config = dict(
    num_hidden_layers=12,
    hidden_size=128,
    num_attention_heads=8,
    num_key_value_heads=8,
    head_dim=32,
    intermediate_size=320,
    vocab_size=2773,
    hidden_act='swiglu',
    norm='rmsnorm',
    norm_place='out',
    norm_eps=1e-05,
    positions='rope',
    rope_theta=31900.0,
    rope_fraction=1.0,
    qk_norm=True,
    attn_scale=0.177,
    bias='none',
    tie_word_embeddings=False,
    parallel_block=False,
    init='normal',
    init_std_qkv=0.0558,
    init_std_o=0.00806,
    init_std_up=0.0558,
    init_std_down=0.00721,
    optimizer='soap_variant',
    learning_rate=0.00434,
    beta1=0.95,
    beta2=0.95,
    weight_decay=0.061,
    lr_head=0.00496,
    max_grad_norm=1.0,
    warmup_steps=135,
    schedule='wsd',
    decay_fraction=0.831,
    decay_shape='linear',
    final_lr_fraction=0.1,
    batch_tokens=[16384, 32768, 65536],
    max_seq_len=1024,
    doc_mask=True,
    train_tokens=126800000,
    max_steps=3886,
    dataset='wikipedia_en',
)
Each number is 500 + 50 x the weight over its row's rms, rounded and kept within 0 to 999. Layers, rows and columns count from 0. Numbers have three digits each. The size before them is the row's rms in percent of the matrix's.

# up: layer 2 MLP up, 320x128, rms 0.22, rows 38-54, columns 0-127
# down: layer 2 MLP down (transposed), 320x128, rms 0.189, rows 38-53, columns 0-127
# gate: layer 2 MLP gate, 320x128, rms 0.224, rows 39-54, columns 0-127
up38 100:583554465545612531522562501413474529565439541570444510452417507493469477622470488511519536428439585594537512536545450460518538440483503489535571488460466474550363508513486490571435368340511504443466515504506494510544599472513552504505458490441536526511457482540439482467553473516499514503511487541448483532457432492466557505450442347511523460539464513541480567493484563525579520504493
down38 097:486474473438493552484492515480507528579509520559409407581469482522438496533460485511488456424577504556483512442409521535440468484529497506517503469541405620517483502587560442402398518490519542541474490590484545554476538537467540506533566470469422425508542488507477543552510438429523442440508535565455500510580522552626597418420547490485573413515444421547509487441525452428474563452478
gate39 100:492485504366502572472547511563478421530347493442449615416562501508542531435513507484536498570552480437567502534470552459489481478402560429482470444528454474557493559528502554507463543545445545475547511511481596484547571466505511453532580510540529427511469556565443524517433558544489566434539574485428462598454452598455486526514443529455464518482530500497496602472525528545439596477533
up39 089:584536482615457421558547511452547561472574477550593547554513524570477523540494406556459469412520510499507550473521428584474501499611430533435477483475548476483497479408453495529537529492563515494526386506536448541499430480538529526533494493451456516516493620400546572545523460503439503538504488524499450468467533439540486519503525522494462334523545536510482512449478402442487447577387
down39 098:469526530491588474558416573454457464437526462573526532537550494490495508497502491474490539489506512535480480473482401505480507494554455416598438562459471493591515573420485612448512475442441548502435525490440576401489516464520653530568491556606495538539539536532481436540521562405466443495432428522596502503494499436392440512557570538541461479551527499519467576453562505481465484498577
gate40 093:494482435401432386469514434512460467459563485522454478468529480513363514506517533470435542552501511462430525387546539486599446489396461521527475486436508447521474539518527487558604579480496551492507512515515438496580457528496528516478481569513408500400521494405473495451494499512469524517515545563510408472536564542441506439453574577539489585482503434490471549517480585467511360603491
up40 098:533491446533452434510526512473502506520485516447453470503442516397549537540547529507543496505502522536497474523617530604466508483473479487540463542371442510525483494506470496546514451537506532494470386436557584433434512517455534483525496504445536542354458530603473452501488483546413457467509507499411492499595344461521476482559534481494431466448515591469587541500470333528544468491544
down40 098:489558518545447488593381404518425482514481439497550560467519509487471516442473562548421567413542438494518484546442472585483406548508372489504471487535467536563513536535534540456512487586471489506471529528460480468524473443465514511562480448554496524471515535547568477538439583396524472391532600542532559495461473454530429413560495491534462566579457505504411397455536535475421513416498
gate41 100:459482478484511536420448528431524458584447468466516488469449548545539451495468495526461497449451553505382527583523533488489503458528551517522470524420519451431557429576580487497466596549520495470420449466495548524444427543541539636521501541534468520448437478507541543671431370398545473525442447543431477454452493445485500597509416427525491509543487486538498442566461480516515489513529
up41 098:535521598544451471597477418497437499475426513449510504526587480451430491438491524503537511505515435539559566510493465467400537506539600510560549477466560529541425587589460554505475474431594472446550550551498422509515502513450515520453561468463517525466461529518453440422619537574475547599476544525556545552487521521611498480482568483577514514504565411526523499412525589546508594519545
down41 093:534501511517523486479530544518438513555481394449432598570593511398476516443518562476579488506500593570511504524484542524544437559542438447539522387570510580393441480548503527504545547462483479412554495530466452543456477469423559513457463450493466489450523567549490509423497458529525582372419490509516583526521464499565563413451567558526484513503561462444531519499545531573442549419484
gate42 098:485539495501508478525523521485523567571523540569473515552503510534519511564595537565467533461441497492566474508429470569481507541476457498371593563402476652508506495537557468466562475513443564572541497538496530445472458533496513493457516465481538462454473614432512507429437454477534530520496535489472553496574468537388548609515464580550556548624511447418515554519441445573462428562541
up42 110:493541496453529455511522485435509536550427466495508471483495542503431346529545473458612412491462503504426513429468446546458433439441526515618461486524482530458483529574502582556494517536460591622484468451533456566541519591476521473497475542520607531530582540529525492521536417539564604460552518506509466494466533523500587500511398524491498561564481474578466564402500594552500534482467
down42 108:323493564521500436481531385507505564585502524545517491545567407528459394443510424518511538500483458523445597445554462541476522550550428548530435549529391528492616499517569587471463456472541530484605521497433457495526374551527461468513478488536517507533452493461523517548547575447482518558486557509471535479471554513496488403524536493534539593479451493489476548463457543524461467435540
gate43 099:444468525365459486481546563533531424539550468427530436436603478536433461460565519487505504555541482507509519441452449455437562529568524492477488548521491485518543402399515524552567546467504567380603500460493350475522574501446447448452515497519539491490522449440477588433460541469456528487453532472455542530489531591541570474543525582609516432461523510423497512490496570491502528511434
up43 100:455529510547496603534454524499559512524482472544549503445474561487508413504489494503533494520535480423552510516442456506491527574540507542511519477477505451459465451448564425542451475440486561452571524426473460454528497421438466401557399419457559438409620498472549543410417528476470502561514510437491590561570560563514525475524460503503493641547584464413502608466532532545531504440431
down43 102:466561459499444509449516609507521460541488437533509465500464556408462446535543475486423411425448547467553556402521505510510486531408495427371593562481404514444529460522503438421477479528469467567544544478521479549479497541543460444492567509466518423567452460411489489445496536580418486530512485533485551513576485490599518489426461514516504407510476505450530409449485441530535566579389
gate44 101:570468556538535544510571511385541530486588546448571456486479468474495431540515472568444497535543583480449490472369528464564525542498472522471572468485449463495485531527556572485561446448478569498466549558468428492517442547592481463442574516554426453483506590512586545525481522571550527518426655429465514505594432455487566482467517404468463498566507425501548535473529470532494474568550
up44 107:398507478517591424456524523459486514430587489505546612492511500482519443469535473494475550436550454397510471397460507531612579500503446511573490485480537392578594511511460504473536503499493469557538505538448500507448512487544394418428520527513446484488522488538477523391486518528488499456531501479648493543469531504527473406399534529499595408487560513451493476452519483625532448500467
down44 103:450572467517427406501633474527517430451569526503491442457464514523460592539481534528462510605565532472507487398502502486468500424476519465430461508536421454458507451583415535453552453415421573519578549486474509543480641473533451491511488523559570520483498541439437516514571424519544453561572601524483461517460469452611470448431434470495453451531441485489505555465475472469534465495468
gate45 094:542513550436520384570477430493448517568485393490499492530517399463404490439609394499427556463606474493471529441469503495487553486509498458487523554513522514540557492541485503535434576594512540566465587534482461494476468481440500525464498538520492568553437449509486521516468479525520450626486447447562514401500485489639519487444492467506515485531578477545468462478458561584513460474637
up45 096:489467498461426534519487496515427469573420541619535459432511517556446537444453492538576486556536495466437509487478534531552459492386439501558555509593443438464501515513426576507487427401520496527497512471539596492661480562494469492591573502542509507558551447480493561456521537488550527418553484532569491401487557508496497460538600454466477543480498496483576522462393503560532508458396
down45 098:503483458457473467489604492547497447478576503525473416431435496520472492527441633523528522515466551448539503422476564489425467402425569530509537415524502511476424435511484481557483438501464532538562478492554491520565505590434565521476522559530405476489612469440457566481553401479519510436546534522523654569443518567439473505476478499569443484520586513505520576538442447501496418544521
gate46 104:572405515437518488541545431479540618530449494468427568510480497464572618551592439554490452479471533580447522559422465463491401467518521494516553507562558538559497529529481565514535538570590451510531539495498505453546487563425541415446505465478486506452483477459556522462483449556504491459526623432643458532462477512545500430494472611474534470575539501497547520495493445465491516543606
up46 109:531533457533467457416546488545506564448468504498536445428515551507552439578467554524533524521474475483516532505450429488492414403428537465514479506491512597417496532507586523467576445484539496526487542448512513574576457449500362545591434430526436588485467505476521416462395459406469500503562510494515463559418430501542565401529444513593596541582479457480492467509464486434446549523496
down46 111:457502488527475513523423596553492408444487422506502538529434440419576442356427556504509502413513550489504388536619544507499501536541484433590526441534372515500571512564493475469504612551505526402467456481538494461440532559476445473508526537545530441538504570508456540446510490548565505551445441493464554477512567533492496449440508441501528558397441479556501516547570558501486488465509
gate47 095:482436476431463420503468458489492540501531423436533570567574426386461480421490482520502520534500514468506454488507527523677564434501528521377538498501499514486564486455360471485453557515452526527476566424455400487484492571484371532543455576453406506434436588485471482448461510489543438522521478478514506533478446554506496500486577515440505545509451496481499417518493559502412558540493
up47 095:394468499536546563540540451474342488458557518429564491539469415464504476410542512513540441511510476499603498493472554467536489544459421497487470413473574490462607439486519492462535570429413564469527544561529509548551528583552518547525583445556472491500548574444507554542493443516463460574531509587561509460451510495518506490503567496471422495482446581562537465525558636516474544540440
down47 102:406581533452526537517543487511501493575563546570462496493573447519484490441414510461475568502500564518458514467512539594419463469424573492529433444495416444508358431479458568379541577535526525422412521574502466511506578474489603457448582505543431536474532490463492461459538472501465444463478601537452489473551503516430513554528557480556393568488562534521514478469552571495462517493490
gate48 093:494505555520495499505551463504500503543557434460496501595421493536485410593518422537411572499487436525585580529551501503527478566463498538489452369519458594432458499504490481476331481448511497511518514514502499477481474608423456464502455513442424525428437484443492456579549549484440489516549540520439445493445524467448466461539507513553557422446451448501538566428544430487499586469609
up48 097:501419559458529469423402433487462450539565440497511558530444468505447444490496420506494533463561474493471556559523554455612385534516497490465458432551380494435490517519503518476422493447571455560579503561582566463517469558416545525510430521421446495508499481445499482545469464455419515512526543568564429505488539508483486470587467557527564568442437445458577471484607491439494480427573
down48 092:484482482527498461573453502562438509482445479625468389545570523485404491455584449456504569403545521577514549544588521500476507510452574491525505504498487526559511506567554534510511387476461493449543567426421539543482515513536497531593417433416527483434488509504584451531454575520521490536507538429520515450512496481383438430500567565524499575551531505468464417466444519548422580492430
gate49 099:431515566530495534524520539517564446474500524511564485444522439531394567394411529494507481469602519480476471460462471491564493563490513543479486487396447478591581566501463565597549421502418500478464513448575508424500513512552598522501427530489446508448539414572441537523429493489495510540485479521568589554497493569573480479549494521567552498525483511487654454518472524418552425435444
up49 105:494491417525514617420544460489526572476422479457524581512511509431534593502459534520557448517511513419482502426554577375549545569482542526497491542473467532478419533498475434548532468495465515486445471506494649547492457519471500436466554482545525454422471484483441497471520615559428484491480529461563422479574551391498572470516556569571496490531443524415469549511497503395429430525500
down49 107:505453492431493519527455479482489470518558556476409436485545525556464395480536522472440476435479486432501511492423558478490452459500516473354499527474500526467532570450582445381437426509553398488470509569489489551523516476480527517519471546443518535434320537529457482491534490518533431457519505531543457441530362572555592437481578519469504506489499598514464498475463505495469391438542
gate50 104:393502488557379444494512496533503479455462520549460539511519503509438549480458507483456520556507463501499568445564663509602453438520443505426572466557515467482384555495453520512417482450462516442345537534516539502475502577501465432598545512554481530573490506424458573524467470447521464535552538559425381479516407513509524522505536469520449462550450584507493455542493444485493507525553
up50 105:479501516449572582507490571475582476470483499436496482466545472581527410468471454535429526432433463513433364525455479529409509458468466387537490539577662495500538484509476521525519537459582487516582483470592534461493565504557475530427490523494594494489457499503551499474491497594504534497396462510553483531481541465443542529448533527597498428483407523471458521440490576567479566528406
down50 099:603495429509460522421491415524487544501501525530557468495531509594474448407436562473503508515476577474532584556495501486497523458420482664400535447557562651485491496555520470552509439565515509506444408514477427514474493407457548543462452503472514471458443432553494500484621568508529508476537447564521511504493493565548452521443506545464494461523530535503579595527519450527589426478478
gate51 101:471476440453444524618552490547474511427597538507528471503582425547477434562425413534420519449500476557493547519507492530557581464509487554514464569560437465516525501514462472556462430505393516503541451549433559522574497392534428464547475484489483432512504485510543474474566513458487546467527506578598490567455534470578510440430489499532516497438533393425505490534522494688490530483485
up51 087:493503573582495442571580509485494542527479462402530461505471463471583532462539450483542513436539506459505459485590458475523562497567406522473558512442539443567500544421530485393490470528514506534417533483525531520450435424463462458474324517563464488515500486539544537414541597565517584596529546503516547505489420495516460506395481491489552580520417539486453459457493474475430547588433
down51 103:405419552473540471515540463452545519481441532461535509477568584552542502425489462483507536414423481391516596572487559425450489527428442490491506462497556531579483428536545547591552417554437494455475476538538596504474537545503498472481481457501469641487542429473422618526513481468545455505431432488506474640499457455423463499490516487485546406540454552543542427499522492458489515511482
gate52 105:532449476482509499453572461446586468510636526591484419487480422367539531440494464533427467514429510521453397493523477542479531509585493499516421578481546437498513537575470515481478492546446577459510458524578478472451588554535479469427541492495497539406457474489471515445505585516467488384506534506460517454392517517508385430468485486474413476480481453589521391491453502531498540548455
up52 106:551490510661514537426522455501602618548598487585343425595546429467584517469511520479521534494484617498487397497501527487465512415549401454470521495548529507477525479535544569443415520538461556415471482563471504490440534514527436493592448463485512486470493433427507458448529480594497481478513490464433467486520516475520483487446458468470484452511500502516493449500480473456509502390476
down52 097:546489488485490479530536524487491476412488457480447468537533560403554458551511538534523508475506505531521532484605555471429476420452420525461521560450461377536494449597442471477539531531471472474425507458419494498483596504500569575496431512506473537448467525503445426547503416545504421468456462436463529499453450488448519563470448471514548544479711551533568407476570548507585440539516
gate53 106:465560404476468537549503480508392456532422525501546463454485399468422519557477389564500496528411487437570557542409450468449543426501440519454541501478552421486538479549511505472508430484495457478613516505454565422553492483518514477476527460401507514540486505549541542471424555411558519466467499532576455555464447554446541562518483519520522509382498413482419579537524478577604459462491
up53 105:527545535524570592467500451516500593481558465448470509444466454466393439556532391507459501562430515491535434573456516551553499500505513526512515458524550539443549467481489448419597494518531480524534441546539452493484526564451620504417462502525494465427440489429615402484495490574608438561468436523418595473559478538520526570487498484492546444474421577446432465517532420487468524478540
down53 108:584540415431531451466555455496491457464556526498409509574495539518462528570565507544523530597586416504500491530464438437405482471473447530410428483450569458486571466466506486517474470423455476617543483541482442512495456442519538462597484381485418554512469481515489540518454413507532459519531501577403522477542483429578510497491451461538479407579433480455528562474467444413532432542500
gate54 105:443510493578534433539563520478530505506459539436581575522463605381531493410452480508451487476551571517551485566555461526534465454495497525517497456566479512539542479485539575554473540613409581483590464515570586470541451498567539514445455586553491586487579513482461532488504495470539628408453595478495512548472539416430549457509523498531518485503559557516464551490575548521471515559585
up54 097:456497504481397473500528441552560483451477531456548517550432478423567499500472559386426575544435504486494463481425483492521500457467534481489540473594421524478570430518572496514539582536486458533395500418446455467558558414561454514614386528499398614441538507489520518514483523571443523527519424521429524507489524485508523542463559497471452461421449524529477421525491428382461486522519